python train.py --n_layer=16 --d_model=256 --n_head=2 --n_kv_head=2 --head_dim=128 --d_mlp=1536 --vocab_size=2048 --activation="squared_relu" --norm="rmsnorm" --norm_place="pre" --norm_eps=1e-06 --positions="alibi" --qk_norm=true --attn_scale=0.124 --bias="none" --tie_embeddings=false --parallel_block=false --extras=["exclusive self-attention", "normalized values"] --init="normal" --init_std_qkv=0.0412 --init_std_o=0.00729 --init_std_up=0.0412 --init_std_down=0.00298 --optimizer="adam_variant" --lr=0.00223 --beta1=0.9 --beta2=0.95 --weight_decay=0.11 --lr_head=0.00975 --warmup_steps=247 --schedule="wsd" --decay_fraction=0.907 --decay_shape="linear" --final_lr_fraction=0.05 --batch_tokens=131072 --seq_len=1024 --doc_mask=true --train_tokens=544900000 --steps=4158 --dataset="wikipedia_en"
Each number is 128 + 32 x the weight over its row's rms, rounded and kept within 0 to 255. Layers, rows and columns count from 0. Numbers have three digits each. The size before them is the row's rms in percent of the matrix's.

# up: layer 8 MLP up, 1536x256, rms 0.071, rows 1147-1199, columns 128-255
# down: layer 8 MLP down (transposed), 1536x256, rms 0.0632, rows 1147-1198, columns 128-255
up1147 100:098170114138045134146165086144118158103185102110122100139091140131178094165155159138118160164091087167136099033103143141146134104160095124119190130098152143170113113187112196087090124127123111094117121141201122170179136095155116066094106107117076099063119113089099158124157156138089124116116136131125141082115097107145192177068089141117154147099188142121128135155114109153086146095067
down1147 102:193130121142140082140085107108136138109080113071133122115198129187103165125118098135091120127123140126118114140082123131134041173137189093116069038163087169191145085159138151113125095113133164188102126150074112143082074137075106146136101126167124117170148110151127113132138126183117143106070077066082187159094130065115150079136179055092125184099167121109113121136143161165162191081162
up1148 112:068112160117114175167120114091070098092071148097114114137146107166179198077077155053140138130150113204122168096208103115091105093166143114120147134121131076127131118136136143196085082063218143137151111120152105133153148131121145106127139151103151104147171134143153124133135150084115142118206144159188100114133114221081127140127117164154119123108134114149119122176037105129133124151125
down1148 113:136112122153134098122168125085130116150115164157137156135131165144111026116118165116139128115148120164121100182136172164167123119123123093106153089094129170144157155191150122120098134172150075116106099076132142144095063107127094061101138106097100095120164138077157154158107183126119204067123087070190120123109136138196140067108139102163112112094127087157150141122083045117083175099107
up1149 092:143100067187125102146148192145129193095113097144142065149127136062149150166097128127129125154146066075113121122152155138132120149149199115096115144148118155167138140135132135116109137109134131130119113109121113151127159083127131193126170159144109165148183188149150122159111113157091113143186178151176154166169088170114154136182112096102108093167083086161175144113071155129162056165097
down1149 096:168159100159124126208141205124137153122149136212136152137054122116057126185109153173144108082177094123106123132211155128122137110098107115098111113151128173094130179058142117132128125148140112181135087130196070099111191124162106137105097080181136143116047097037101136058171117160088083116141170099098098126155127172137144117175115099106105142098105109122160143097125143081164140133176
up1150 109:112142118039112136059099099096125160144150122113112149137093124115106146157148159155142133125154127085156076120117128158160179129213125102166150138129124118095106118137076104122099134112130126111112121077106209131114106105151101151100148106000095129142145143145153136132181197121140118095163134093147109179129177164103144179089062113129174111098168180126179146088094131108101111124133
down1150 102:123132069100196148154180154111102151054122148158139127137107099111087105140172078142043104095134124111125113202130126126185158161119113176149181091084170033122151116181148171145186140146133078132144131148081108127104167164148176126090126164099064115121144093069188120124165143167166148153130135169125098146127089168110135096102086066135124136080119110102156151166112102119151136115155
up1151 085:166092140168143146152138150119151114146129211074124126048155144059100164112131128096141123143129078136136102128128160157130135090140138141151164133114079095145147141097137155147100074151148149089089108134116151132133133122209107100110084119151119058119098099077156130115132157149160145096142079143136178124188089153125149181146102152173167111081154125100123154191140156130054131089151
down1151 091:123133173128150145089156059131164081126146136110141111160183143120133116132127140171138107121114096130114119140144145117126123092126139135102163132110131060074109127115070129108083127115104129126163223057090080139142140112180112119187166192198201121105102098144087123097091128130147149159115157159122101106086148088218096096170205094116134091105123107107130109119155093182103103138119
up1152 108:124107114105121148134121061127140085139088156168150156142132139133121060122092151075134133237119089095140143164102137152067147125211118124132097179132160110060118139072143097200154143122175170035094103151156139085129123135104137059089146091088148116093131138113147156197113148143107134081123157177126112118104126149181110097075065140102131160088167130080143088145116098127102161107123
down1152 102:094115169090166110172104112109119154110140157210128083143136085145179155093148192083094058235133123127148101135149160124051103112104136086082128172116145175129072148068111108119085101100141123105131097158138117073096176081111147150090097117100125124076149121142179147091125079201114155126204102197168123190139125174144096130135117108127109102146134130064112144071151079124133166127156
up1153 110:128148128121111096140157133122130190071139111175115153155098093119159107090101130110125156097165150140169136164171151116188120162146152133071142087060110124132085138076106039097139101124175076123130112144132176150103157144132130090166102188102117128104158076089148119094156111108076125132136141087206191159177108155103122127148107165117172164107108148134117153101120107142083205120117
down1153 111:079099057084071108092132089139069118134128075120117167100125139141144124074139136100153106136120141120097188110104117117120173121150086101126158102159198128176101184094141075127063168103132126148152136161125140103141141123132081139109082151125054099113043116153137101140101186109145130132148191085163099123100136145119192046103106076185124172145100109175094146096098094152088147097109
up1154 091:138133088158155186129175156110110164176168184127131144134135135148089125166071125130106120127093114164134131093140149145143112204240114107171177155060106128125170136090136085137144119154189122081140131082086144144151163093090154160065175153069161133164144152106119099138126127105132162158150136150224097102141155145115109119126089149077144131112082067140104068146098120109117135122118
down1154 098:103129152120157149133144078166145097111146128211114135141122082103136172089172063116131088091136114134117091128116161066108134076128100109139128160115089149138138151125133150162171150132086159139109110207136146113097134187172090094141134040157102088132029153169154135151102122161068143117155100153054133137154161106141153130126136095137151102078159167161102183098144113154147140186142
up1155 083:137126169102090162144159133132111162169135075055169099156105124095185082136081179139144146123226155080113140111117155110110129093117131134157217043100102153087150128108132120113138149146140122134127130072096145128143106135141112109129160088084162171082180161080069175092171152164055141108110099082126164075171150147106131177158137168093122113116176174077199103158116135138168146162181
down1155 088:079110124097176090151129173151163121087179067135224098121143091118087162118082110122112150112162090087202148140122127113098085107179166145078187146082179151183146092129148112091129138091149105142113106111138194110146171115097202103093200163081109136123180106133074093159085098099161098109151112146132106124133142175129124076086166115167142132120133117116065109087184130134119125135165
up1156 101:183151118153140160136109201117117122145155154106164105159059122139133102172088137129093149093181132140123157029122187133157142104130147142073098158136112166147117167132123121144123083149128154104140108134119184152150145127159170136107210186079182097131158119094143123108140119141115162086135093200142181157091063080045140041104156163123130163061150101116144144142108145109084163140150
down1156 100:096140061093140113103155088128099103142149202148116117132098177096152175092096129120067130134132084113086148135150144147171097111118091093137098062132136121136159161124160125145077139082205068081151145126181121143152202126175160085090147135163159103147172124172110121140121127169151103094130139127090111137176151130147061196097150106084113116138186025145102127134166084165100139094165
up1157 111:091106137102090121114128130090083117162127111130150171068160090061128057162128114112145131153142151145117132073082085209145099181117199157171168189117153111186134149100136075174107123106193154114109150172106077176109112075197099148131109105093125149054177126131191122095154187119060161114136165098157105169110136117102169153134115126078193164116159098173124168148109165153121148117139
down1157 108:155086105148177123141111119123132081094102111070091138127132152125107167149123120188097195141153179121174192089130163185125096122128105140127155130113133099137115096105157126122138111162091131125086118068154093119201149113106139130198079148150104080064176148064167162130135182059087118157098128048156144141126096181167116128147100125117119103136058147080149072168140081096152168127146
up1158 092:079117086131083162163153166110124148135114133081149138135096085173210153164122140117139165121163161154176152035178186130133172106121156131117121138097108126108066136173119181103115138145105114125123157128151178166148114102122183138171147175129156102099165104075131129128172177107059131092105084191125154153182151130100147131132128112155165117147194191126195063081119196135089091123115
down1158 090:068090098129122115125102122104148092128142113141110111170099133095130118161115164124127134146103087157161116199101104144133123126000148074142166110129089140127196161103180112110158149139102084111151133103111149245126200149119101163119137149117209110142137108101129104070115100184105159135136103168151124123127107103103104083119166115196081130111128163153102132153162138165171153174138
up1159 101:082106088130099141087119092109148147115119179147131050192069128134115144170116134124143172178156141098093140085054117114104191148153096148121194112061153113139129161135089149121053148110122156106131152169101097132100151134175154110116087108099078061132131070107132080138165119141198118134104104113161083072112086142140167090105120125168184091046109154085113151152140149101147147180147
down1159 104:151153122117067107087118129096118091158116129123089152123126141164101161128172119085088108070162122154145106126074166150164161149135089114117114084099136146100106119178137122129110194105107128088141074123125124130189148114152139129160118117127180189100101098105120089105142179102144153120083096184091106150108124118115101072149140135095106108078134115087065111129178143154144065144038
up1160 111:121114083143165120084095080084100084081113180122124141149137165125144064149115129130042159153144094130149097041195105152158153053145072161152183173080143127132149130135171125143155120130095121135135089101174102116091188156133106173093122180082113103104183128094140115139110117130118099133147193147113113123116166108168171138130050135089120111131148101122096132152099151126163079100077
down1160 111:167129134110110167103112161140144156106158122097107099138215185107142123123134133147181228098170128135153123109146161099139104081180091119149118112164106131107147095143097131154116094081141168152123103118143134120125107098169111120153124180100158161049127135143146133123100103135123136072088102092123126146134097153105119101199123137138134175150130105043184124121142143073095127204139
up1161 103:094075095100092146151132088061103179120097116087155131118124188063137125130147095116070137164142111158132171121138155121116068078145123131106126110121162081087105161137120128138121163129090175098136140138183176120176134130120164149122178188061172124146194086032160044091111184113183189087135149131147152135091084130090095096134156153129106160137136138088148115119121093124138110149097
down1161 095:108122055144131120105122122095119146153097169181145110090119089116160173074086150097105088121097112081129154167082169074107092178164106101158128093098165133117107174083149126148102133109151120199116129191154068098138155094136150186179108070116099081174155082110139103084123117128151143160133177167105085067100176178136131104174143112111142144174157127119122221117163122113146084082185
up1162 097:076156121148123136129090126094083152104127124147129105093095116127104148131113137132118151156106115131195086131073130142160166134144139165197152156127120122080079135102185129125118153120109111146142085143163127096143160140150149164085157214081113159163145152102153143143086085066144118121102083148117069082174166120077144122116116129142085133100150247132084120147104154128190131108128
down1162 097:105120156099132157127129108107138182105143122188158149097097093085133116067087151129178141154096180129175142082077093138110166162158087140115129147135107155069092133069113120116116110117123151064137131141135105119164164224142148160079081132120104143190125122126132113164124047109133146170169098097056157158132141120133140114106128125117054165074144113167098099135129063147079129137109
up1163 105:152129134088186145100070110155111200078130118116068130131106130037158119166097093132102118168147177103090136132101112135152152146133123137146128171136132165181138144195177143181147156084147139086083106126172114118115115101126161182109142121112115102144136176077159118110121161123123114108106101132120111070152143214114113136064107178137096111127185165128180148178120086157118115127126
down1163 104:117082154133195137232082121195141163106089138160064155156184156101096167135124099092224087136116147123097122129111148104078116137077084106140166141146127170065197147086130172129120151118120096150124165154075108170126168132135088121131069153124115102154135105121169181165148128093131172113115107144109156022163190108121168124131126145162128133113165156135141139127119120115123205129163
up1164 092:154098182141188122093160128059133148124179121094145164153111136152197137165116127163158146099116126146168179121092146189126161100161093137119109117132093145152113146093150146175106074138076142099114124121182116091144161134131160080112144133093116090126196110073154081177134129095128126135076103114114110075118158137102138094080144190142143201109108171122142112196125196097109212150123
down1164 098:167166165137169154126154046144084039140151122151164132162107135148173153143138136114112142066097139161148114074111125180090117150220129111106118151116207136161159055172111090100207134098117158064136107122193120093024069199190139155165104114119092090161103129132116104094161092106087093142184067150187106136095112171068152134145071111170123144177115121135104111118108171096104164158103
up1165 101:097146131103123150057117168119067130096178137131125090127165092140133184102120164082148121149159136158146128161124130213128190165177129105137143130119111111062094164085139078143137108127153106077106076118123125089186114125176168117093201169172053165088140162151119085141160068115119127121142109167156110104156071101168158054081113148121163173161135160150093123110075139129157176141132
down1165 103:125080104087167127158160161119174169133135163109083108124175093115152101077106120160160118102160131130147139145112142115103163119158094138132137085102177117123208146122155128100095135088180137157088111153137085160132154092071098085146072059146164196067165065139095096139154138101142117079175090117112161158055148154138121097097169100114108160150093137121074127077071093136100194119178
up1166 090:176155053104132115109094207121086073168120159138127159126128145151157159099136089092095129145162181088174166134135122119134074113153128139165151216114167091196176133092102068120161090093111148106148120132159210138188121087163174146131218126141048115155138091092153093153127121128096143127077089175155112111086127100112129157111129083102149176125113201136119124169104116159140091074196
down1166 088:164109088135142149199086165146123085142091152127173107083173159127148113064112118160170115166134160133166096113190077148207083138077074118093168172130161072093118082087133132142103118127154133142071128158101130136135122117184120086133081146156164122132160069116181120051130105110171125103076086153151119184073127135120142157196117108100179121115086122151143127028092122177181130081146
up1167 114:130159177128121134116114193115134156103115157136148105149069099164129155124131120192120126133141137127151189102159164084149172152181140127107131145052119128165090111200134127103143094108138117121126098166125205111122116120093152101122139141048114167094081131115150157224140146114147154087071129130135112163103154161078141048177121161114131139097127136129093118128067131138098122162117
down1167 114:072094157107131120148161179110101125167128135120126123148185134131129190121068156160144156070109110099154093175159110068177141127150113158095177151117109133119140071103087149130164123114133122102137112146091106126138182150170125141170139079124154108134159110136167103149137123136104129091112189171097128179066152144136106074140115145142107123153109113101113120189151134112117117121125
up1168 092:133126097107066147167112090103147081120105204047146073132079123147100192091112166115085143149117146109115164134152161159082178127115141128110100152119080179104138099102112118116129188106217102128140101141175136177107154108133137116100080166080076089023106132108093118140115126092117121106173111157142119121123131169092156143095146143194130140077138144170118120123144112129074141108174
down1168 095:091147096098130104131117148136129047114152106104141130100088108208093176141097154170152091086096137150093121145136132143135134133046120120203102114164066102075117113032137097071112146171156111122173087146153077146082101098200128091172158147088099149155116158125043149128173107146106185155132142118134102126092145157158152116102185130120119167153145116093158120119175087117099094135153
up1169 056:144124153099106161100093161113147144133086160115075123073127120110126112164099091118096126165148136148106156140076180165126131113113146145115119169086109114156133186123142080146093171111135104105140072163117123118180080062146160158118146132056126107136139149160138106156178062094125132124140149178209140114157104126104202098103096161111132135154187140126096098126037161184116102184068
down1169 039:128133087118111092084160157157088059099138104122136122164153166154146149174143164129122188149118076157116160120137124101183109193144130133143147113144108133127159101115122163112121139134076035132111134071132158107122106143119100113096086190084190156092148143164211105110107139105117172123133160155140137053129194131123197141120056176114106110135146162155152105100146132194100140070126
up1170 112:087081101178149123126076102137143135127152132071115168155134115143124164156085134154128145137113076129146139084179130158165111115109114095108130132091089101159088104139164120109082099169096107081087122171187111146115180110165113153072111137125165147117114088088176114118177161063099113121139153160153134105129153149132151122175114197174120144158199152096152160099106119140211203132131
down1170 111:131036132174128117084107149134137112133141092143159112147168155111132178175147139187150123131149136148136203157170150093143141108069107149180124163175088153182125165150101163146144092088161125194113102159136142115159154191100165133205070080196124089146107062158115134172109106126120088116142115148125101127129153111128071155148131158116090111131089194164102138130104134148193076113167
up1171 086:128144116194097146088151108062087222112118088142119183103158129122126202128123123114045140145149099130129175075108164123164107156121129114153095110103163148160125128151090152077152115138146078077106132094149118184175121120101146162168162144142122151115182130123151143183124163149106105122089128116147147154135100189135145097057117169076179124168176181159120109128124146210114107139139
down1171 086:145119132151146101150124137173123083129132158134103152104125100140110079072072139097161122176123050071124103123104120111105115113073078183110116201157085093096164150143127125050173159168154148074086167113121105116118130169163090078105127104077155147158131160126077120106165126105132137112138143220188070083118124128150102154095101130121079101104127104080106112134126139128130159164073
up1172 104:187130173143060173129118142049088134138107151044141111133093126049100168145089124099132140137090131110128192022161109121083159152103148118125121153076159143126142159069123076211095124143187130132134129136156086133159144108167085165109175102111177145151145189116218082121124141123099176145129119147148086083189132179118133162135092086120134083128163154190134142128119165107096121187131
down1172 098:126109133105130170174131099120139139125150128140182101128163105130119079124173069151100143052082135198121056187092101151136117099155147149129143126139121167134106180132106129161071121121086151047172187145152103150090107156098135131159188166084148079126082161121084120143083116140134107117196117111126149107149161107176104200147095157101143089158139110079112097138128110122184122177195
up1173 088:185120108149093152097097173107082121167144098117123154170148150196120086124078063122041130121136083129104136101083194117152102115151144180172201116109149099106119101142151082179165164133102085137176037182125118083188126139110110124140091124118159164110120136097141130161127118149147129131149079134117127140166136142160126153164166164123132110084181163122081077196123163106153109076155
down1173 090:191109116109135154097088121116048129160137129138128148182142106199103124135125113190096091116155152142046115136137114145120121156102165171108171120206089139032103051130172085176121134176122121148133103196130145048113136145068091061113126117124143176136134112102123079162101143083158140099099119161129147152115139116154109109147108131134162184094137205131108131075109103087154093137169
up1174 102:093091146138113144116148186139116162115113101095142116116130116106093169104106148147099130144102116112155123088061150147091162116138153157130165150110104116078071136073112087114105072153148140121117080137151156179112092142158107095042108162106128113085108100104172123135167131168163100100121175101132060109123157141121119122031108135129110120112063150106089119107081129126125140167095
down1174 102:086100132083114136095121155130105115194086219159103105123101143108120118163077135184110149163101116110095119126081139153092163142145118182139124158155139094087059126183142112166091062138132063093138181115159120149075145135129150105105147125113080150081117149103108159136142145112171068136136128099078085143142127121130108114121230147186150118123152166066090097162095113068144150168117
up1175 102:106114106153128125121132096142111152131139181117117112087141132059062199136053096124158132178128075193146148128077139194161150153103103150182112145139156102035193126136111111135133101139136098071126043118148139059154118088137112117100108157077111135110165091124124162106139109131131146163115114143134117162113133134204146175083083136080161131151137127158147053077120127071159110149156
down1175 092:105201142122207117119180173106145118085127151161137174166138159206054134119125122131143125165117072103151165120116062155076061129108060130162154086101167163111171055075090152129116093139148113117122093109084111127123086120105181115117135116126129108149122088209109171109129128148115073171066145106111119095107083101150142134139163162175160091149169153149040118166131064105137147162095
up1176 094:135120137053136120049124127136142092109127157119178073128110098128138170141140109153143143114113140104126123094122135082225141120114080150156157098155164035168183200125129152181132077106153146124082139180175175196158147107138116121143148106114102130167148118168135052130220064123087179124142135112180180144163137131096134175155118110092133153137111130094099129170080120139131145152141
down1176 101:045131190103127069074111112119164145157093114083091065090115138162153162065126139180129136142096114103141088120094113123178114143141121176151170069081153102183124126118079114134149137166149096120109153125126148114092111139080092142139140148172144146116104069173113149099175197147111175137147140083135108134151081072149138181127176108148132098098152094120063164117160105135129091172151
up1177 095:143129103159179144126119136136157095197107181143148107045168171100098114098128097163140152087124173130105171173122166151061159122148144083093134113119092064129170148124106074140111155139121068117126075141117191106190156137138161159103110148103109145105089111124094167104108153111082145082138081122128142095114114153142075166114100162120140110077143193173171104108153182086155161167148
down1177 097:123144138213167111137113106148111140101097125150095123061139140130126129092197130126106097082148176140122184129174132165153104104141160113149133111109138145102121223134154133148184112108166122125144136097140133109179126133094155142187163140156116123149045106133130103120127098134127177155097155138155117160164164137159089168112161092147139142131172150128061191142153089104121163150159
up1178 101:136060138133173162116106109123124211202082091145143138095136136135134142187113099107096127128224094197136197118077097093154131116145119159145081102119148157193141194086152085107133123108126145129137116114104130157142109086175143140181123130171123082086191158116128129125150173127175172135139152114141070135116119121067155148116136112163149097087114154157074098107119152180173166129162
down1178 103:189096064095135125198151151159137187139107072123155174074135177108157121145117156105120179130172118105138092170079135167105096085133098118116161148145152128111150127136124148154109151074129208108173117140099130183136145063101149168097135056110170072100080104154041108120060139167145151208173117094108126151101109086066121183121181117115168147081128149150083083139131113140122158116118
up1179 101:089184133034127135129183131118072116121147106124185153132128128080052104087095140098166147142169089118158206087170234111098078116149093174086167117069063147074172111133099071184120092145115145121034118113178187146174061129084105083138156112131150096083161185135111123138145151080133099120110166134163139115131193116135146078145126130137188096133166096134159135157123183109142128172115
down1179 101:149169144169128121140132116188105122126134123143079105188123096185119047134160100160105090155165108111112151130134080121130113154109084173131137138201069096115152140133141088128147140156120160165134083126135131091075115068150128116150139203091149147087100128168156220078127058144157109112094136095161143197125166155145109132187196137148119140107093066077155120115162181130125204160186
up1180 096:099069083143112169104116202118139166152092174125136124139058129151100138124095124149150166143161138099104105130120128191130112114116093195163129123125070119163153153121165125141145129137145094139128126181134186124159128140138187095147157115097117161127187149117124125183108107112163160078083135116118113110157168187154133103108134121119128103082185134093159102190101162153140125147157
down1180 099:168116161106108118133113161160127129093073124143114083167174162071100168112178129132172178132110074090110132142208149152154131102142123087158110172120144096155133150158082142122127121146111130125125156169108221145132126123154143083118084154086057172130144139108126161139119129141113102164177092094163105082053178141140172092145087150108102102108111039086113149158122183186097154085087
up1181 105:102138148131075179088157151083045168128106152137172123174149108123132177053111176127157126191097132125122138133140180126133116152139186159074103170066106108211122131175171100155119137113113107098097167125049158136192156114163191107161096092139130128148124110055133125119091155105081180126166068145132097124103151130109147164159130138114122089192163154111120130169091127124152171162152
down1181 105:138164149113094097138128112150127137191177106166109165154110154106074090142060123160106155175150091175160079162105061063098146135112161082110137133108102096139204117143069084150129129136136150122135178113129098149074091137138189154102139131190145196151136183095118094136096153092047151147111097161165114137112142103125088133171164118173103117109078183089158105133136097136096108184099
up1182 096:159164132111115121151133098130128110085075103112060103078153089171112079110128076136100132096140093226198129087118070146115097145147146152161087190137109162082091110127089162149112158140105115125145089107052168093114154075115115179164056111061137088105143122143161133127157144030158188162159090142137147100129135172156182189111107100106140137173135152097064085160117136099130127080144
down1182 096:126138182145157165024089096108142111113117106180159103142130095128115153085160069175123145156150144125104112145129149094075160081056135108159130084139116085084128121134152129156178097166167090130145085104140078142174151153171081104190105130159149147142163096140088151087102118139103162100132163214142126073113132156185083119064195108121134102068167163192167130105136175197158106142129
up1183 097:143106156073163115115084114129136115172111099091166115145075136132127105074140146098137155087123110122143170071089156098102218107129149225123115136147136158156151184172101137136164135100126128105159103180096101091191134115146135123144137120112134082132111144140090123090138157084081172115100170118143127109139113140126087196104115111097131143104168149149139127060133111160093183119164
down1183 098:124149130117100059140144132096105156086184153122083168154138144085124103131117151134141095111069173129113143107160140125093067157107177152105122188172166062066122124154109051140155156205071105174102134152096125137138101078104094133113138103116134125177138169129145094101130112083108113149170133090188127098142127109130131175118140095131144123202150125160138221124069124135098082134154
up1184 108:120120148134164199184168067163176148209139152109123133157152158102090127082088103142150137138175096071158180103117123141171126170144130148101150157084133089169120144114117136124117099129165084141116110137128133160211159109218135156121127116130139146063172146141187126173211080127108132097144143097158125069105113177116106111135118175154177095132147174126072163204067123135081149170075
down1184 110:102115092108027102167171170066114150098133128154106147145138159103166156182181095124153124071161088106116137183142101111143133131143134163143122102096112099137140170112093169135159145115098151108126138135057082129106145096134147159135162112157086172112156159111080160096128122142163161100136112090111149172118114134114126129128101120134134068118170105144157146092104121183110093111092
up1185 095:152113095124136118135092120130051119146157132152136096113113138136107053159143100121145143113161089100134140132068107126112158139114195172158177120120111079038141167116108109121133116124093100134079085101136137120102189138163127128163136088083124126112202120107115085137100098111143109096129105168153090120159180124120103123112115132141103225148146127068110165111087134164146172141127
down1185 093:112172111114131159190149133145145107215113121162085139179134074153099103140183103097167113133170148160224153094135144119097101105130114122161156182112089119138131196106144127137173115151079102150099105090119192138166162082100208175081099083163105096130113107155087159152089116138152152142126149120136129094141127124116128124163107124174086137121145092105135208124089188157150144099187
up1186 101:111159061109140115122168139151129224198163089135126166105111092157163151147094148121107151092109152134180162146171144097073193134152157154085117149098103092155103107125115122078107171098170142078115174140073131082189089129124165164087124108068159130123180149121082050125127133117151152137096080192129127042095117133079107089123147122065156131155118099108143098089122151144096157107179
down1186 098:152140106112136109156186169133086092150107140146152095124152100129134119117105151105092069171095146145183051141187085092141121124133084163131111091111063131146089039139100141177120195145146165129153141128113137148117149147083098146110132148164180138163131131148114105116105149147091129130094115130136128109123072191098165178170166166099071104143077157160139139158085110116130149185147
up1187 098:074127112069157100095055146096133081139115192138114094164172106182087135167112111176164154154101136094105105130183198176102153108158114122120144096083135128149135127143095097126120186129158137103104108089078142176136194093140120073156139158150090137085131106144091131187201144128134132062130069186122157093151137100132125147103103191091200099157177100118186136159154140117113103115146
down1187 099:115097159155128133114139088137178140136151104087110094126124098165119114076195155076154203145107125123154083108098200138168065100142187121159158140151154087142136097117144171088131190102146146135071135120106031111108149177140129083072102111071081105120167159118156113125168151093071119072100138144089120113069144150125176158143112117048095183168109156078136113172148134110131065173101
up1188 099:052102121087134131099077119170128113148147189143178078112131118126088175183143140059161140137101165145127111094099138209158160127139134135127116105123134083068135184123180124092139072087121129156125138142073112119117163114166104115046191070093088120102133116174102072199149124101104137093060153164159125129121133154095119110100076135091099211123127104145143097134118109164142107144139
down1188 103:075181130118150122115097107150105079141123135127169137131163148139165142156124134136128153178135129137166129141113132148126137167128172133120172110099134135065161115160132132111124136186099113094144107194078085196133167123132129080123126122162141108142166146100147111107136040116143089070100144101090086172113160124153131111103084098082124140186162134166206111101235107088172093165112
up1189 119:143070174133111104188153152126085134086182146137108135129081064113073097066119111111112139109128165110164116111156102077126133123208119099075128113103100162132123136199125120124109165042172138126064134142131180150138119096149123123153133101047159153135105165111168048139172125059126220123173139134156054055124066158120138122142106126129143172089134203163126121121101110138101157161101
down1189 117:102128108118113132181189152171121074116117100148120132121120121165139146058151081136168184107068141100113161095155085172103082163191099153083119191107097133112148079166158108137097100086083203141083108142113120175146125119169181127142112132049162128157149091197151133138041100147108133171126138101138112111089156159157115167106066113163125087116150144181123137167146154086081152146169
up1190 101:121113103125111139129178107138165124135147100094129141117082144159169150135102089112143155141110110039137180101155110126114095136160199126136167084095080112142158136172148161133100142164116086099134125098173109123167107133141134150087139084070115105140156130059179111104161100089104145075109121065126138054071176166148136082189116106058107127100119138128153115137102156160117170175145
down1190 100:088111131189115055146145081139072169111081091192184145093133158104058131147118139108147123151082140117093102132180097162095094137167181158136125125150142157127134124147047094111115119161096114131143149084125132232114140117185157129152138060146167108131071205103111137181155131104123143098120128103087106094132153091093092127137171111068120104120068175128161179136146163120180159110217
up1191 101:123119137171128113124173159073141116136166124127132064188140140152112151118122098159076157088112117174109207153085175126171185112141166184084126165076101083093073109131101170186152104124127117128162086133166153115151109127140173156104171170141136147110133142118115147137106099049169111136065139152149119079140105112113166137115173233162139125175143115130077122134114137102163121135120
down1191 103:146082087168118190135130063208168139140131144164114116130114167148049104109155142184100087101124154107099161212102142123100152093055145145139134127116088128156100115141153146184153087117135176187077123129100143071176096151175100150140176165109101114121130138141135160081087100157141155116055192143164073096099156167168136166130153171178184138153132080162116100115120170071122083133180
up1192 099:063153094149125103143084174193161130150098079056131078115142118090087088102133090137102131096139132116119191141163122165109081105119115193097152122118148141131110135126123057167129165099106134151107107140098170149125119099124128102098156174140103186102183121109149108121117138082164122100173087148132126067153100103078137145085140149182178090168108149110068132110092101097077131095085
down1192 099:171135141134140081084080114134149153158158103127118041113157118174087072140154117145124094136114117144149127135156079148169080161146176054095141068150127097108090116129169147196078158202150182060150139157137116142112160084106177117141098146103143134142137115117133194107068121075178131092140124125112124094113115136134093077088115152147112117125109126132181182093091157179060125141039
up1193 099:125079120147091126099071146123146085134115144107152086114138142110101072112113147110200124190103108075150141130079195114129141113194159169189125162143113121140036109128190097123124083104125065073086120186140129095152153145175202128146163124064131162148167127108125081140155119122151141102105139173130152146152150188156148098135102112147167109169137083110160091169135144168138168142135
down1193 091:117100096110107137124139084078149061085134100171105138134178136161067163139128157140173092152116114115134101124149147120130138153135101139120116116087150105148137111164134104166131185120162082134069194147115141155117153117162202166133111122158150110160143143164094169151105082085130122130136128145102103163129169147069107160155127087104111157072128039176154208140134109188131120108184
up1194 112:194106109118126141168112160155115133132161096123124109085123158100137127130073139051157108154154159184099143146108162152130178180242155188157150168143121066221117157150170056106144113116143132086185089100101112142158120109122159133116165151098137133131161084093110125140137129131122110095179132151150138170133109090220189128082095107116120110139137141175138117166119144192135200124101
down1194 104:158091145135116149165153152101103051150135153074128147067142126112112101101101120148128129146081153131120083119164128201178084187155191120172183109104184084164145069125133083098123125177134086151108137067150080067081085142201143113114157145134134117109099144095156128132141111109168168127111088192153133157169106121130150054187149142147135133117113128146108112147121158145090165179151
up1195 096:136155154129121137099080136147179158150174169086117112132102114109071192153081135068117121162094083146116134187115182080128158154158118139116172083058100185137127141109110076157145109093095147132118136178123110185130056128122119132143141228091162146096155159081143095142160141105105133126054150134155140176162115103122127080139148141134136084140117173159151121160107087121158155114085
down1195 095:136091131166160167143120084172202076111174154135091160173139142179050131161240115155150163022139130093108147152070130164114123084111149166100140072103138175121114139139112134155081085105112067159118101182129082094119140107206163112174185073102109131128192189132127120122163165126131145071109141111096102103171108140158143118172150100102136156187144147119108058119087154073129076159120
up1196 096:149103104063135160120132111118088114113081108171090155103073175108141121080121062105085140161172118102152170146092108124155120118119103153169161171117136150159082158172117143154084192130094105129145151126075156128187074121124155135103098088153104111181128193115156081092138157123101149111127150146131124111096108155165133147149120143122112106090160113121135096160134128188178106144093
down1196 093:152150119099135077156135138101097112154060077103120110123106133114080104153133176178121074071081140166129144176111034147166115168103103043145168101094090166180127110161063121106160120154103084142138102175140110120158128145135174161117094108164130138123128149147148118104123120130110097192154127152187164168170063107145158154106156128107098056125137115137122090133130155121128116104108
up1197 089:105149122153161174169098153154148085166161098102131120123132083068153131099127127179193130146119156107100143153174150209078128099151125185158142147123187129110099147168126140133145139182120116090120077160082178141220136145155183077093084164121104088043092119112165097124179157150102081130135114182155128092081145139136137100185112129083210155104164111062134069125126126152125089156101
down1197 090:113123101121096119129138158138124063118182131069179118201126148122183140097181099121106140076125138137207122132152121114088115146136150113164080100105154182125147113117109159100109149193126112080145104042164191115107117064094126112115137100120118125187137144177109131119104084145126126128116139093170195137126160148139169089169099067144180178111175177164157138106125157162172122143056
up1198 094:155061051115155121168210092121094153168109125053134094047121072137173086125136085133121164144160087144150065140138180133115165107107109147084113127143108170071164116094098117096124069120113138052092094170109169103149073078145153101173156101131159157132145145103101138108105172063132180112095138135136169107167087135099128095154156141091158155097189136112170103115096107165081132131095
down1198 100:093125103105112124128182090127205128128154134174165134071167199167101127085147147035135168177145113119121157115167096119165105091147166140134151174097113119168100134098136131116160105132098128065107075146121123136147133163128066154147109202077141121106088150114120156100115131101102141120110143178154131184157040077112124134171166181178132103078086118149075127123065161134167100195051
up1199 103:143117087085137137087102062112122141170156198132134119107136106084084088091120143050080113122151074196202175103122117187083109197188167142172113163080127111100108130123130108153129095131189136131095060163148148141153157129136152133086150085093133143113149123131188106139123119096142122135167156162136106145157150133185128136094111110112113156143149149194105119084125175179171077175085